python train.py --n_layer=8 --d_model=96 --n_head=3 --n_kv_head=3 --head_dim=32 --d_mlp=192 --vocab_size=2048 --activation="swiglu" --norm="rmsnorm" --norm_place="pre" --norm_eps=1e-05 --positions="rope" --rope_base=10000.0 --rope_fraction=1.0 --qk_norm=false --attn_scale=0.177 --bias="none" --tie_embeddings=false --parallel_block=false --init="normal" --init_std_qkv=0.0716 --init_std_o=0.0 --init_std_up=0.0716 --init_std_down=0.0 --optimizer="adam_variant" --lr=0.00192 --beta1=0.95 --beta2=0.95 --weight_decay=0.13 --lr_head=0.004 --grad_clip=1.0 --warmup_steps=453 --schedule="wsd" --decay_fraction=0.891 --decay_shape="linear" --final_lr_fraction=0.0 --batch_tokens=[8192, 16384, 32768] --seq_len=768 --doc_mask=true --train_tokens=84270000 --steps=4710 --dataset="wikipedia_en"
Each number is 50 + 10 x the weight over the matrix's rms, rounded and kept within 0 to 99. Layers, rows and columns count from 0.

# v: layer 3 attention value, 96x96, rms 0.0707, rows 61-64, columns 0-95
# o: layer 3 attention output (transposed), 96x96, rms 0.0698, rows 61-64, columns 0-95
# q: layer 3 attention query, 96x96, rms 0.0822, rows 64-95, columns 0-95
# k: layer 3 attention key, 96x96, rms 0.0803, rows 64-95, columns 0-95
v61:54 42 47 32 40 40 60 72 33 55 31 46 32 40 53 29 68 42 64 36 53 41 64 68 52 47 37 37 47 68 55 43 35 60 61 56 54 48 56 50 51 61 53 48 47 48 29 66 59 69 64 39 67 41 69 39 44 42 62 52 73 50 39 28 60 67 45 41 55 49 68 47 46 48 38 35 39 53 59 67 34 62 54 63 61 50 33 72 68 32 40 64 52 61 45 35
o61:33 33 61 60 49 40 64 45 32 79 41 39 46 43 58 67 34 70 47 39 65 56 74 61 63 26 53 38 37 47 64 45 71 56 58 43 52 41 64 48 40 45 38 47 53 37 40 47 33 34 53 47 51 51 46 71 51 48 49 49 38 53 71 36 61 58 42 64 48 50 51 73 62 43 46 42 34 47 53 67 60 64 65 42 44 42 37 61 44 56 55 64 31 53 56 40
v62:57 57 16 50 50 45 29 44 39 54 60 50 54 49 58 59 44 52 71 50 73 63 48 49 42 42 67 78 44 65 47 56 52 41 54 43 77 43 33 48 44 43 59 50 49 37 53 54 66 58 37 37 35 56 60 60 52 64 52 56 34 45 52 49 68 40 29 33 44 49 49 53 55 62 48 55 39 39 64 30 58 52 47 48 60 56 36 50 31 51 38 64 35 30 46 47
o62:47 32 36 41 50 59 31 59 58 33 57 47 45 44 65 51 57 60 70 69 54 51 33 27 61 35 48 53 42 61 49 44 61 55 51 55 45 58 56 45 61 47 52 51 51 46 59 60 64 63 44 39 59 51 46 69 46 55 53 57 50 34 36 63 46 68 52 35 60 66 49 52 70 39 63 67 49 35 61 57 54 52 52 66 52 51 64 64 42 77 39 51 58 53 56 48
v63:51 42 55 45 43 33 39 67 43 44 33 59 74 38 35 45 52 50 59 41 72 50 49 47 15 61 42 54 53 39 45 54 57 59 56 56 59 42 82 68 53 41 50 52 31 61 62 51 22 62 32 22 73 53 61 53 47 56 50 37 43 45 49 51 58 40 42 45 24 47 48 29 39 36 51 38 66 62 65 57 29 59 56 59 77 51 28 71 42 33 60 68 44 53 56 26
o63:64 55 61 53 52 72 54 62 62 49 28 44 54 46 58 86 39 86 66 55 40 28 56 62 50 42 65 42 68 46 35 52 51 38 48 55 67 51 58 43 69 44 65 57 41 71 32 58 45 54 62 61 56 53 44 75 45 37 38 64 46 64 47 47 62 47 41 62 37 47 46 62 60 46 42 47 57 50 45 57 46 58 74 27 55 41 54 57 27 52 46 63 33 37 36 34
q64:52 69 49 39 47 64 61 50 69 47 72 66 46 60 35 66 46 61 43 45 51 45 56 52 55 23 56 67 53 39 59 39 53 21 48 76 66 46 33 76 53 52 44 52 53 67 23 61 61 52 34 49 48 37 32 75 47 50 51 49 47 34 51 43 50 67 35 66 55 69 48 49 60 32 31 65 53 48 51 60 54 46 43 38 57 54 78 32 41 37 70 48 33 29 55 56
k64:52 45 61 48 54 39 51 50 48 60 26 54 70 70 53 33 53 33 46 38 52 31 56 63 39 61 49 58 44 41 57 44 60 71 35 54 64 59 78 56 47 63 38 55 57 39 57 19 52 45 42 36 41 37 34 45 21 18 51 47 47 43 48 24 48 44 37 50 39 52 60 42 44 56 50 51 50 58 32 53 54 70 41 57 43 59 45 60 52 53 42 51 56 33 56 28
q65:37 35 43 52 60 51 50 54 54 50 46 47 45 46 53 38 44 47 73 53 40 33 54 74 54 61 49 24 41 77 38 48 59 58 48 52 48 33 67 67 46 49 67 55 56 47 52 47 54 48 56 53 38 62 41 27 47 53 47 61 51 42 36 60 42 52 62 47 26 28 40 60 46 40 52 35 44 57 49 56 44 52 49 51 48 38 55 48 69 54 34 52 64 48 57 44
k65:57 55 53 40 41 54 54 59 43 49 50 61 46 43 40 52 65 53 32 68 55 50 41 48 55 45 39 50 45 48 37 64 27 54 74 48 43 43 28 55 50 64 46 62 63 53 57 54 44 52 34 43 62 47 57 47 42 59 35 56 66 69 50 64 33 58 57 29 36 56 65 57 32 66 59 43 34 35 51 56 60 51 65 38 48 38 46 56 53 64 37 51 42 48 46 64
q66:62 51 40 51 48 43 58 53 40 65 48 47 62 48 42 34 53 69 42 58 43 39 37 43 37 64 68 47 58 54 47 53 52 57 71 67 46 39 73 44 53 54 58 46 71 46 60 62 45 46 54 40 60 49 63 40 52 52 56 26 46 54 72 42 41 38 64 30 55 57 50 36 59 55 62 42 41 44 49 36 51 55 48 54 43 62 40 67 59 57 43 50 63 48 53 54
k66:48 48 44 55 53 44 26 47 49 33 48 33 45 44 57 43 42 39 43 56 46 45 54 37 47 48 48 40 40 49 58 39 40 66 48 34 69 55 56 39 53 63 43 53 33 51 58 37 47 27 59 62 43 45 44 75 42 64 59 53 62 48 59 47 42 67 60 41 54 46 46 62 58 59 37 36 34 61 55 61 42 38 60 26 50 48 59 52 53 57 63 56 61 59 52 55
q67:48 35 51 58 53 66 54 51 33 54 55 55 61 50 50 29 34 49 48 59 38 40 60 44 42 52 45 28 34 69 50 57 54 62 51 57 57 46 69 66 47 57 64 52 53 47 51 46 56 43 39 46 54 59 42 40 51 48 45 51 45 45 50 44 60 48 60 36 39 37 47 37 51 40 62 47 51 60 62 47 39 56 55 35 52 39 38 44 64 52 47 50 60 48 58 62
k67:49 52 62 51 40 38 47 52 42 58 54 45 38 41 48 52 74 46 31 67 52 79 51 57 63 48 38 66 45 31 42 51 34 51 72 48 48 51 54 51 53 68 55 64 57 46 56 64 46 49 48 44 66 64 48 66 45 53 37 69 63 67 46 46 43 47 63 27 34 58 47 51 38 62 62 43 32 68 52 70 52 44 65 44 45 50 56 54 67 48 42 42 53 48 53 54
q68:58 48 54 40 43 60 51 55 47 50 26 41 44 61 48 41 53 62 45 60 42 43 48 40 60 76 52 42 41 61 33 38 43 55 41 45 42 51 56 72 42 66 59 54 53 46 63 38 65 54 24 58 41 66 55 41 56 34 44 67 56 51 72 52 39 40 58 45 32 45 30 43 49 42 44 46 61 58 51 56 55 45 38 47 46 58 45 65 48 46 58 40 62 53 54 47
k68:51 26 70 54 45 60 47 52 40 50 58 37 53 40 41 43 59 46 47 62 39 58 63 57 63 61 48 57 55 33 48 47 58 52 49 54 63 54 52 57 52 60 56 46 41 51 43 62 42 44 47 50 50 42 59 49 49 57 46 59 48 49 49 51 39 49 57 43 34 48 39 51 57 45 59 46 47 51 56 33 63 49 49 49 44 55 49 62 56 52 38 55 54 40 53 50
q69:61 42 48 47 59 40 50 49 35 50 61 57 62 54 62 30 33 50 55 43 44 42 60 71 60 38 46 55 44 54 45 36 41 62 33 43 50 35 48 56 36 31 63 38 56 43 39 42 34 44 39 58 66 58 50 38 55 45 49 52 58 34 58 63 55 34 55 48 57 43 45 37 54 54 42 54 52 53 68 47 52 53 50 58 54 46 54 51 52 60 48 34 47 63 42 57
k69:53 46 49 53 24 56 41 45 51 34 50 41 60 29 31 43 51 66 49 64 35 54 58 50 55 39 47 63 46 45 36 34 26 44 62 55 58 45 37 41 44 71 44 59 36 59 43 64 52 62 50 56 58 49 59 60 44 57 40 42 58 52 53 32 37 32 70 34 41 60 60 58 38 66 55 46 44 47 47 54 59 59 39 36 39 58 35 46 53 57 54 56 71 71 31 45
q70:48 46 61 46 63 88 44 57 43 42 34 40 46 65 26 52 43 40 40 58 47 41 34 62 53 58 47 59 49 62 41 49 35 52 52 41 44 70 63 50 33 52 55 43 48 46 48 34 44 45 49 38 64 56 40 51 13 49 50 64 52 51 50 43 53 26 45 32 39 35 62 33 61 51 48 51 54 56 64 52 55 50 62 48 36 40 45 61 42 67 60 47 53 69 54 61
k70:55 33 48 43 54 43 41 43 36 37 70 56 58 47 50 38 44 53 37 41 49 54 51 58 57 60 55 64 52 42 32 42 41 36 57 49 55 50 48 59 58 46 54 35 57 36 50 61 31 42 66 56 55 54 56 59 71 74 38 63 66 48 77 64 44 53 61 40 49 57 41 40 36 57 27 37 49 74 52 63 47 19 60 50 47 63 55 59 60 58 52 15 52 43 57 53
q71:47 52 52 47 52 50 59 45 40 50 49 58 91 48 59 44 51 61 66 44 49 66 59 51 46 47 52 36 52 47 50 66 60 40 45 61 60 56 70 40 59 46 44 48 34 39 47 50 48 37 27 48 37 37 43 45 37 51 54 51 46 45 51 31 52 45 51 38 54 44 56 67 51 43 56 60 56 59 55 57 57 59 51 47 61 43 47 40 60 29 36 58 67 53 56 26
k71:47 53 46 56 46 29 62 80 71 69 58 47 27 60 45 65 50 54 63 49 57 56 35 44 35 41 47 35 58 61 58 44 31 49 48 76 56 44 45 36 69 45 36 62 51 63 55 57 64 76 41 41 35 42 55 43 51 52 73 48 44 35 29 40 57 66 25 60 42 53 54 51 64 32 41 50 41 40 33 37 48 54 38 58 58 35 57 41 43 58 53 54 44 70 37 36
q72:38 54 54 48 48 58 47 52 63 57 27 51 45 50 45 48 62 59 46 53 34 51 61 39 53 69 52 67 49 38 38 52 57 65 53 57 53 57 59 53 47 63 60 55 50 40 55 55 46 42 38 52 29 45 49 46 44 48 49 58 64 75 72 27 43 47 54 28 73 46 62 51 51 59 46 54 40 64 40 59 57 65 40 51 47 55 48 62 69 57 40 55 69 46 60 27
k72:40 52 49 52 47 51 57 58 35 44 55 47 29 56 44 61 44 40 52 34 51 54 61 49 50 56 47 44 61 44 60 48 51 56 51 46 74 58 56 53 55 53 53 48 40 47 45 59 47 50 48 50 44 52 64 54 53 50 44 50 55 69 55 61 49 60 46 57 36 49 41 43 43 52 61 32 46 59 45 42 35 48 36 36 40 50 54 55 39 55 49 40 56 43 68 48
q73:55 48 43 55 52 36 47 51 58 45 40 54 46 38 61 61 54 36 38 38 50 62 53 41 37 39 32 50 58 55 65 67 56 55 47 53 60 55 57 45 59 53 50 60 52 62 53 59 65 49 47 46 44 46 47 52 57 61 48 55 42 52 57 48 57 54 52 52 57 59 31 57 53 54 56 37 53 52 41 40 59 63 42 52 48 54 50 63 52 36 39 71 60 49 52 39
k73:48 76 54 59 50 55 54 53 60 65 28 65 49 54 66 60 36 53 59 31 48 39 42 21 44 42 59 25 72 77 75 72 80 35 27 46 39 45 61 47 59 45 29 53 35 76 37 39 58 64 36 58 31 41 33 49 46 51 90 24 40 53 33 38 63 82 38 62 52 42 47 64 58 22 52 62 61 32 28 41 57 56 41 67 75 50 53 40 28 34 61 53 52 69 30 40
q74:38 61 63 66 43 55 44 45 57 55 33 47 57 61 66 25 62 58 72 33 61 60 70 35 53 60 50 58 56 25 42 64 63 40 37 68 63 57 50 73 63 66 52 55 30 40 43 61 54 38 43 57 38 16 32 59 37 36 57 48 50 59 64 70 69 59 38 69 33 52 50 38 50 66 59 60 49 56 65 63 25 81 33 24 53 57 53 72 47 54 57 52 69 40 47 42
k74:53 63 62 62 54 44 56 66 51 51 38 54 40 51 69 49 57 40 67 51 47 54 48 70 50 27 50 38 58 57 68 37 56 62 51 62 54 39 56 54 44 38 60 49 37 52 53 54 37 68 40 36 44 31 50 53 53 35 49 83 45 55 50 47 44 51 29 59 30 57 52 43 53 52 56 34 52 49 36 52 63 64 43 50 38 55 53 63 30 62 69 47 23 57 51 66
q75:41 50 49 53 68 60 61 51 56 32 18 43 54 56 57 38 69 45 31 37 52 57 59 27 33 21 50 46 59 69 50 70 62 44 42 53 61 53 57 58 59 64 61 61 48 60 45 54 52 52 49 53 68 52 43 45 31 56 47 33 36 57 65 71 44 62 53 73 30 44 51 30 60 87 49 48 52 41 56 49 52 67 53 26 45 38 67 58 42 58 48 57 55 28 42 48
k75:47 40 66 78 45 64 11 63 32 32 19 37 33 27 69 27 66 55 26 59 40 46 49 55 58 50 88 50 36 59 47 33 39 47 70 34 44 62 42 82 36 43 48 55 39 39 64 38 20 51 50 41 58 57 56 48 54 63 38 72 43 73 81 49 43 32 47 52 40 60 37 39 33 55 39 52 41 57 38 67 53 55 48 37 34 78 63 63 49 54 49 48 33 62 62 79
q76:54 55 51 43 59 41 51 61 24 57 58 50 52 37 43 59 49 58 52 65 54 60 48 30 40 42 57 23 36 43 63 46 65 48 50 42 37 40 34 58 46 37 20 61 72 46 50 46 56 60 47 49 53 38 40 37 53 50 53 28 39 32 47 37 39 60 40 32 60 40 63 54 55 51 42 60 54 54 54 34 63 60 54 36 52 37 55 26 37 57 59 31 51 56 36 40
k76:36 31 44 53 51 52 44 49 58 60 45 57 33 35 40 33 55 52 42 41 37 45 61 61 38 37 58 59 41 40 33 53 53 54 78 61 55 55 53 62 42 60 45 52 47 22 59 59 46 48 46 46 48 56 54 49 53 53 49 63 38 51 43 60 44 46 53 35 55 40 55 48 38 49 46 52 39 56 64 53 40 52 52 60 39 38 58 42 74 50 49 59 44 52 42 37
q77:60 46 61 59 54 55 38 30 56 34 41 61 65 75 64 56 63 54 51 45 37 31 41 40 48 48 59 64 56 59 43 43 36 50 57 39 63 60 57 30 50 61 64 55 46 47 29 51 35 46 38 42 68 59 56 60 36 25 49 44 65 57 50 62 67 68 39 32 46 66 64 42 46 50 46 59 42 43 56 58 70 40 70 67 35 57 56 25 46 68 54 44 38 53 38 64
k77:53 51 43 51 40 43 36 41 56 68 66 44 68 59 49 58 25 53 42 59 56 57 25 68 50 60 58 69 51 46 75 44 43 44 42 40 32 54 49 53 61 50 55 38 62 51 51 49 42 35 35 55 51 44 63 74 75 41 68 36 56 40 74 37 76 31 40 63 41 58 40 25 59 59 42 57 79 64 49 61 62 39 28 58 68 36 39 52 38 51 55 62 73 40 36 44
q78:58 41 53 76 53 43 51 45 42 47 42 65 45 50 37 48 57 41 30 44 49 60 57 36 42 45 54 28 51 71 46 55 62 45 42 57 32 43 49 39 67 54 42 37 31 47 42 52 32 82 52 38 47 58 75 55 41 65 45 42 28 46 69 63 20 42 57 52 55 51 58 52 71 45 49 38 63 56 48 52 61 58 54 56 42 59 44 61 51 78 60 35 64 57 52 41
k78:51 46 44 61 48 43 46 51 68 45 36 43 64 54 60 62 41 75 38 29 39 46 58 60 38 64 46 80 70 51 53 36 33 39 39 60 56 47 69 48 36 39 42 49 22 42 45 43 62 59 49 38 81 70 59 56 55 54 60 51 69 43 63 53 50 62 48 60 65 45 39 59 52 43 63 47 50 38 37 48 54 30 47 45 58 30 62 50 38 33 42 81 33 47 50 40
q79:70 54 70 56 59 18 52 36 73 46 40 49 49 36 74 37 47 37 68 60 82 48 36 62 54 45 56 63 53 68 54 28 50 60 38 35 37 47 42 34 53 51 39 50 27 40 55 48 62 45 41 51 46 40 67 47 24 31 48 57 41 55 57 61 57 39 39 38 57 39 49 40 32 51 29 59 57 47 50 60 57 26 61 39 39 46 47 44 57 51 33 53 30 64 37 60
k79:57 39 43 46 54 69 41 43 51 62 55 49 47 50 43 63 55 77 24 63 47 56 56 53 34 49 60 67 45 43 56 42 67 48 63 52 48 47 38 61 62 53 59 32 40 37 66 63 38 44 56 64 56 35 48 38 59 49 46 51 42 42 35 43 50 64 45 58 53 36 31 49 51 65 51 73 62 30 67 45 59 68 34 54 61 70 47 47 43 69 53 47 53 67 11 55
q80:64 41 53 46 53 60 52 39 63 56 48 46 54 47 57 58 27 44 42 46 34 66 49 44 68 33 42 54 50 53 53 64 49 55 39 26 42 49 54 49 23 43 48 48 47 55 48 57 44 48 51 53 58 60 61 48 67 53 50 48 48 53 51 56 65 49 52 55 64 60 52 40 58 49 36 68 53 46 54 50 48 48 65 47 42 43 50 31 38 40 56 40 53 50 40 52
k80:42 48 46 46 52 47 44 45 50 47 61 62 54 40 46 34 57 45 58 58 62 60 54 53 46 51 57 47 56 36 58 55 65 47 45 77 47 54 58 60 69 51 54 41 52 49 43 49 56 48 60 49 41 45 38 71 54 38 60 45 47 32 57 53 60 49 34 50 42 63 35 50 60 51 57 65 67 43 50 70 50 58 41 68 59 62 41 46 41 51 64 63 44 31 61 52
q81:42 50 51 34 60 49 46 52 49 38 59 56 68 64 49 59 67 63 66 45 49 46 27 55 48 54 60 60 52 65 49 49 45 37 44 68 57 53 36 40 49 32 62 47 49 62 49 50 50 48 47 66 43 65 45 51 62 61 50 60 42 44 46 46 54 52 48 46 51 49 49 57 61 41 46 59 43 52 46 51 52 49 46 47 54 55 57 63 47 55 48 63 65 60 55 39
k81:36 37 47 44 42 45 35 45 42 41 46 43 45 32 53 47 64 44 54 59 44 45 56 59 44 61 53 55 44 58 42 48 47 48 57 40 51 57 39 53 44 64 42 70 54 53 52 50 42 47 55 40 42 42 49 40 44 45 45 43 49 56 40 54 47 42 53 33 40 53 56 59 40 55 52 46 32 48 49 41 46 62 62 40 45 48 61 54 69 50 34 41 57 50 45 60
q82:54 72 38 62 44 53 73 45 48 55 70 58 54 63 45 57 60 80 58 57 45 40 65 40 48 41 75 63 50 46 56 49 56 52 64 67 63 26 70 66 58 72 60 57 67 70 38 75 66 72 23 42 31 38 52 47 40 34 41 39 62 35 44 45 24 73 44 42 46 65 30 63 46 30 48 36 56 59 48 56 61 64 32 45 59 73 67 44 59 51 50 77 40 45 62 46
k82:47 43 67 66 29 53 62 36 38 72 28 40 51 51 57 48 50 13 36 56 54 59 62 35 44 49 57 60 57 23 57 57 55 72 43 42 61 77 86 47 54 73 48 56 56 46 65 36 33 36 61 45 69 38 39 66 27 33 66 32 56 57 62 27 41 34 38 38 29 53 60 47 50 66 48 45 54 65 37 53 74 53 42 32 58 44 26 57 54 54 49 55 61 23 60 35
q83:37 36 52 48 53 53 37 50 43 50 34 53 56 69 45 40 57 46 64 47 41 62 41 69 53 48 43 36 50 82 42 63 40 53 36 41 50 54 55 64 38 57 56 50 46 38 45 47 47 43 55 66 57 74 41 38 40 57 46 62 39 53 57 54 49 51 47 50 40 38 48 58 55 40 44 44 40 65 56 49 56 57 55 46 52 41 45 34 59 52 42 52 64 60 37 59
k83:54 44 47 57 47 47 48 57 46 52 50 48 36 39 42 61 51 65 45 52 34 49 54 67 55 61 61 49 51 52 38 42 60 32 59 62 42 50 41 58 57 54 49 57 54 48 55 51 47 48 35 38 49 41 67 43 56 61 40 48 48 50 48 56 59 46 60 31 44 60 41 45 48 40 29 45 51 45 54 43 48 52 58 49 41 52 57 53 59 51 45 42 57 60 47 54
q84:46 63 55 44 36 52 53 42 66 51 42 50 47 48 50 67 63 56 44 38 66 59 58 40 44 39 53 64 53 36 54 53 55 43 57 58 46 62 34 42 60 54 43 57 53 50 56 49 49 48 50 42 44 34 53 69 39 49 54 45 50 54 53 54 49 59 39 56 66 63 56 62 52 54 52 52 46 39 43 51 54 50 45 46 52 54 54 58 40 39 57 46 52 53 51 42
k84:58 39 57 55 70 55 53 40 57 70 51 62 60 57 61 47 30 53 63 33 61 52 41 46 48 48 48 37 46 54 68 56 66 44 36 55 53 42 57 61 52 30 51 44 37 56 51 46 52 41 64 53 27 43 45 48 55 44 67 46 48 51 44 60 57 55 35 67 55 49 39 43 58 43 56 55 70 54 39 42 46 56 28 59 49 57 63 44 42 55 63 62 47 44 61 32
q85:61 45 54 61 42 53 28 61 37 56 42 50 49 54 46 46 69 65 39 77 46 37 42 54 50 52 59 41 55 57 43 37 48 45 42 60 47 38 40 60 41 75 69 52 56 46 58 44 45 33 45 49 42 46 51 53 47 48 39 51 56 47 61 35 45 50 51 41 24 50 46 44 37 53 48 39 39 68 45 40 47 65 47 60 46 64 47 45 73 53 50 72 56 46 74 53
k85:59 36 60 70 48 46 43 53 50 59 41 52 29 49 43 57 61 39 48 56 48 52 52 60 58 58 58 45 49 45 36 35 52 62 49 47 64 57 68 55 48 60 68 46 54 42 52 56 48 35 50 42 59 47 59 53 61 39 38 51 52 46 62 49 47 28 49 43 57 46 52 42 57 58 63 36 50 60 56 48 49 48 50 37 58 57 46 66 48 48 41 47 44 48 61 60
q86:40 36 49 43 65 79 44 57 54 51 38 39 40 60 38 55 31 44 45 57 72 46 33 57 40 56 26 28 52 65 48 62 54 56 60 52 32 58 47 41 46 38 43 43 31 47 63 33 47 43 62 57 46 72 46 48 30 66 48 63 41 66 44 52 52 50 51 74 36 35 64 56 41 31 72 56 50 48 50 59 37 38 68 63 44 28 33 46 51 47 51 48 69 35 36 52
k86:53 56 41 41 71 38 56 50 51 35 63 60 45 65 42 45 46 68 39 67 38 46 49 43 46 55 37 33 55 45 49 51 39 48 40 31 42 47 07 31 56 42 40 47 54 38 58 54 57 46 63 48 42 57 43 58 40 67 45 56 37 46 53 57 58 44 55 38 76 59 49 54 56 44 38 56 42 52 50 66 41 30 72 54 62 50 57 34 61 54 55 37 45 70 55 53
q87:50 49 57 20 39 23 65 53 46 53 53 51 71 37 55 48 33 48 46 51 86 52 38 55 49 52 27 52 50 58 64 54 55 52 32 47 55 59 49 41 58 20 32 63 39 59 44 40 44 50 61 78 51 39 46 50 48 56 58 49 44 55 32 53 53 61 58 46 71 66 45 54 50 49 47 53 51 46 49 31 47 35 44 45 38 46 43 44 40 44 52 63 41 53 39 47
k87:59 57 38 52 48 54 38 47 58 64 55 62 50 47 55 55 58 57 57 53 39 46 46 50 47 34 61 56 45 56 55 62 65 57 47 57 34 42 41 47 65 58 44 64 45 60 48 57 66 54 55 44 50 49 53 47 41 65 46 52 47 47 34 44 53 54 45 46 56 34 52 66 55 35 36 56 52 49 45 40 50 60 57 50 56 42 56 36 57 44 52 54 58 72 38 50
q88:59 45 57 40 66 55 46 48 44 44 81 52 55 56 40 54 52 54 45 48 57 58 34 66 46 66 55 52 52 32 60 56 60 38 75 62 66 50 34 56 41 52 45 44 26 33 40 55 57 47 56 36 52 42 54 53 69 49 53 55 65 38 47 47 62 40 60 62 48 49 50 54 36 52 67 55 31 42 62 58 66 30 54 35 46 56 55 58 56 66 49 76 58 61 58 66
k88:47 62 53 40 59 34 47 49 24 51 51 54 63 93 49 58 62 34 67 50 45 27 34 48 58 35 49 45 52 64 52 42 42 58 54 51 41 28 69 49 44 45 43 31 67 34 36 43 71 70 31 44 75 51 29 52 35 44 64 44 54 24 43 35 45 56 38 72 52 39 52 44 57 54 45 58 49 62 42 62 58 35 45 70 71 46 62 28 56 32 66 26 62 31 36 27
q89:61 78 47 39 42 43 90 21 79 49 46 54 37 35 50 77 59 48 55 39 61 64 49 35 42 47 60 63 50 48 59 52 50 44 56 39 53 60 43 38 68 44 29 71 59 58 43 52 68 62 44 50 55 36 52 67 62 51 65 40 41 53 35 73 50 72 40 64 80 74 44 46 54 45 52 53 55 39 35 49 47 49 37 62 59 40 58 47 26 34 61 50 31 59 29 41
k89:57 55 44 50 49 53 54 46 58 58 52 65 62 54 61 51 45 53 46 43 49 48 49 56 46 47 42 48 57 60 69 64 62 45 47 54 35 48 46 43 59 39 46 57 52 55 47 41 44 56 48 55 35 37 48 47 48 48 65 37 49 49 44 55 47 57 45 53 37 47 49 68 59 47 41 60 57 48 47 45 61 66 43 62 46 45 57 41 47 42 49 62 54 52 43 39
q90:49 41 66 30 65 55 45 42 44 35 51 37 53 48 55 43 39 51 29 37 30 43 59 44 53 49 46 59 59 70 42 61 35 46 37 44 55 68 47 31 54 34 48 54 47 43 55 47 52 52 28 48 56 49 54 52 39 52 57 55 47 41 64 51 53 38 46 26 47 54 32 55 69 55 48 48 49 50 41 46 46 33 59 52 30 28 57 36 33 51 50 34 45 50 61 47
k90:46 40 65 49 37 46 43 55 52 47 68 56 68 25 66 52 44 74 58 74 49 62 41 45 52 56 67 59 40 61 47 50 31 38 55 65 37 63 60 50 48 56 52 49 57 67 56 52 39 56 49 42 43 63 76 43 49 69 52 64 51 73 53 37 46 68 73 69 49 53 45 60 53 42 33 36 45 41 63 35 46 59 47 35 54 80 63 50 59 55 54 77 74 60 34 58
q91:50 51 55 79 49 80 48 47 48 44 25 38 41 55 28 56 52 38 57 46 29 64 59 44 58 37 58 64 47 46 28 47 44 54 57 43 53 40 57 63 50 67 56 47 53 50 46 68 49 55 55 30 68 55 52 44 31 67 31 64 45 59 73 67 29 46 46 72 41 47 71 40 48 59 46 57 65 51 63 68 40 78 39 61 52 66 54 64 46 50 52 36 35 56 40 53
k91:40 60 48 53 46 52 74 54 49 27 53 48 65 52 43 45 29 51 46 30 60 57 62 51 36 52 40 45 63 47 55 41 43 49 39 45 61 55 49 57 51 37 55 52 45 49 44 53 33 59 61 54 53 49 43 58 54 42 52 47 57 51 58 56 57 37 38 56 59 67 37 52 44 47 62 53 51 53 38 60 52 33 38 40 48 49 46 58 33 37 57 53 28 35 64 55
q92:44 50 49 59 41 42 56 56 61 50 44 52 51 57 46 31 71 42 61 35 42 62 38 58 37 52 52 54 56 58 44 70 39 52 36 44 60 44 46 66 54 48 45 66 46 50 64 54 63 70 29 39 43 44 47 62 63 56 35 42 36 55 43 55 61 45 45 58 56 50 59 71 55 53 77 32 87 42 40 55 53 49 58 53 52 46 44 64 60 47 47 44 25 65 61 36
k92:46 56 64 43 48 44 66 76 38 38 58 47 50 49 40 48 43 56 50 32 46 67 50 74 49 45 53 47 42 54 22 29 41 38 43 40 44 52 38 66 35 56 48 43 37 79 69 38 37 44 42 42 54 54 54 34 50 55 38 64 66 61 30 85 42 37 59 61 47 43 40 39 44 39 52 52 47 49 49 54 48 30 54 37 40 58 39 80 46 46 24 66 38 48 59 53
q93:51 68 59 43 59 36 33 40 47 63 65 48 46 50 47 33 29 71 41 67 46 25 41 41 49 59 57 50 38 40 56 38 50 32 55 58 43 37 44 40 44 53 41 35 45 57 46 42 48 60 68 31 27 46 59 48 61 37 61 47 54 34 30 56 63 35 27 50 42 42 61 43 40 42 37 54 83 42 49 67 58 32 54 55 48 41 54 57 45 36 60 37 48 48 67 42
k93:58 37 66 52 57 47 48 48 46 51 59 50 55 41 51 53 71 50 46 71 57 69 60 49 58 43 36 68 45 35 36 50 51 57 57 62 57 53 45 55 44 58 61 46 52 39 50 61 54 25 36 47 63 53 57 42 48 45 43 55 54 38 56 49 30 69 58 50 41 54 60 40 45 63 47 49 34 63 62 70 48 62 63 41 58 38 44 44 67 67 40 47 35 41 45 40
q94:49 58 35 54 65 60 35 59 60 58 18 35 23 53 42 66 60 38 58 41 30 33 48 40 38 73 42 66 61 44 48 62 69 42 42 59 39 62 76 49 39 76 50 43 43 55 52 36 33 50 60 37 54 47 48 37 59 41 43 48 65 72 39 57 50 37 43 50 65 43 61 38 68 43 58 72 64 49 33 41 66 48 41 52 48 47 53 72 37 59 60 40 53 37 54 54
k94:36 51 39 61 42 51 44 26 38 35 61 45 44 46 71 28 41 53 38 60 57 64 44 65 59 39 54 43 69 63 46 41 59 40 43 36 71 63 25 46 45 56 30 39 44 45 38 48 43 34 36 52 53 50 57 43 46 48 38 64 57 43 62 67 41 65 52 42 36 57 37 36 38 66 54 36 33 71 58 45 36 31 62 34 48 45 51 56 49 43 45 32 35 61 60 49
q95:63 54 59 53 51 62 39 64 48 57 31 36 45 34 61 70 50 42 63 35 44 55 56 30 56 51 60 36 63 66 37 67 60 51 61 40 62 65 56 60 46 58 46 58 40 56 42 38 36 48 20 66 65 56 68 38 46 39 50 50 62 47 57 70 38 60 56 37 46 68 48 72 63 43 44 49 45 68 37 66 26 53 55 48 41 53 40 48 56 40 49 48 71 34 58 28
k95:40 43 36 46 42 46 75 56 68 68 49 44 58 48 73 42 31 48 61 73 30 57 29 52 55 52 40 39 74 53 63 57 62 50 54 42 58 50 40 66 40 43 43 56 48 57 46 52 37 56 41 50 37 46 64 58 46 59 58 58 28 60 47 51 54 54 42 67 58 49 42 62 84 45 59 46 39 49 52 36 61 42 41 51 54 29 56 47 42 59 40 86 54 61 44 77
v64:38 63 49 51 50 49 52 46 57 47 55 45 49 47 45 64 55 60 50 63 32 51 69 59 47 75 45 52 57 55 51 56 50 65 44 39 52 61 44 50 47 75 46 57 67 58 41 42 55 49 49 59 52 54 53 52 56 43 49 45 48 48 53 56 54 59 51 58 58 55 49 55 54 36 57 58 46 61 59 37 47 54 47 34 57 56 66 53 57 57 51 56 48 50 50 59
o64:42 58 29 49 49 64 38 67 54 56 44 45 53 44 43 39 73 61 39 37 53 55 46 59 50 62 69 42 61 37 63 58 56 62 67 53 49 63 50 45 48 51 45 38 45 50 54 57 54 43 28 43 44 52 59 47 42 57 67 41 61 52 44 58 46 58 56 52 63 50 56 52 31 45 48 51 51 49 51 43 59 40 44 49 44 37 55 47 65 52 47 35 58 48 46 49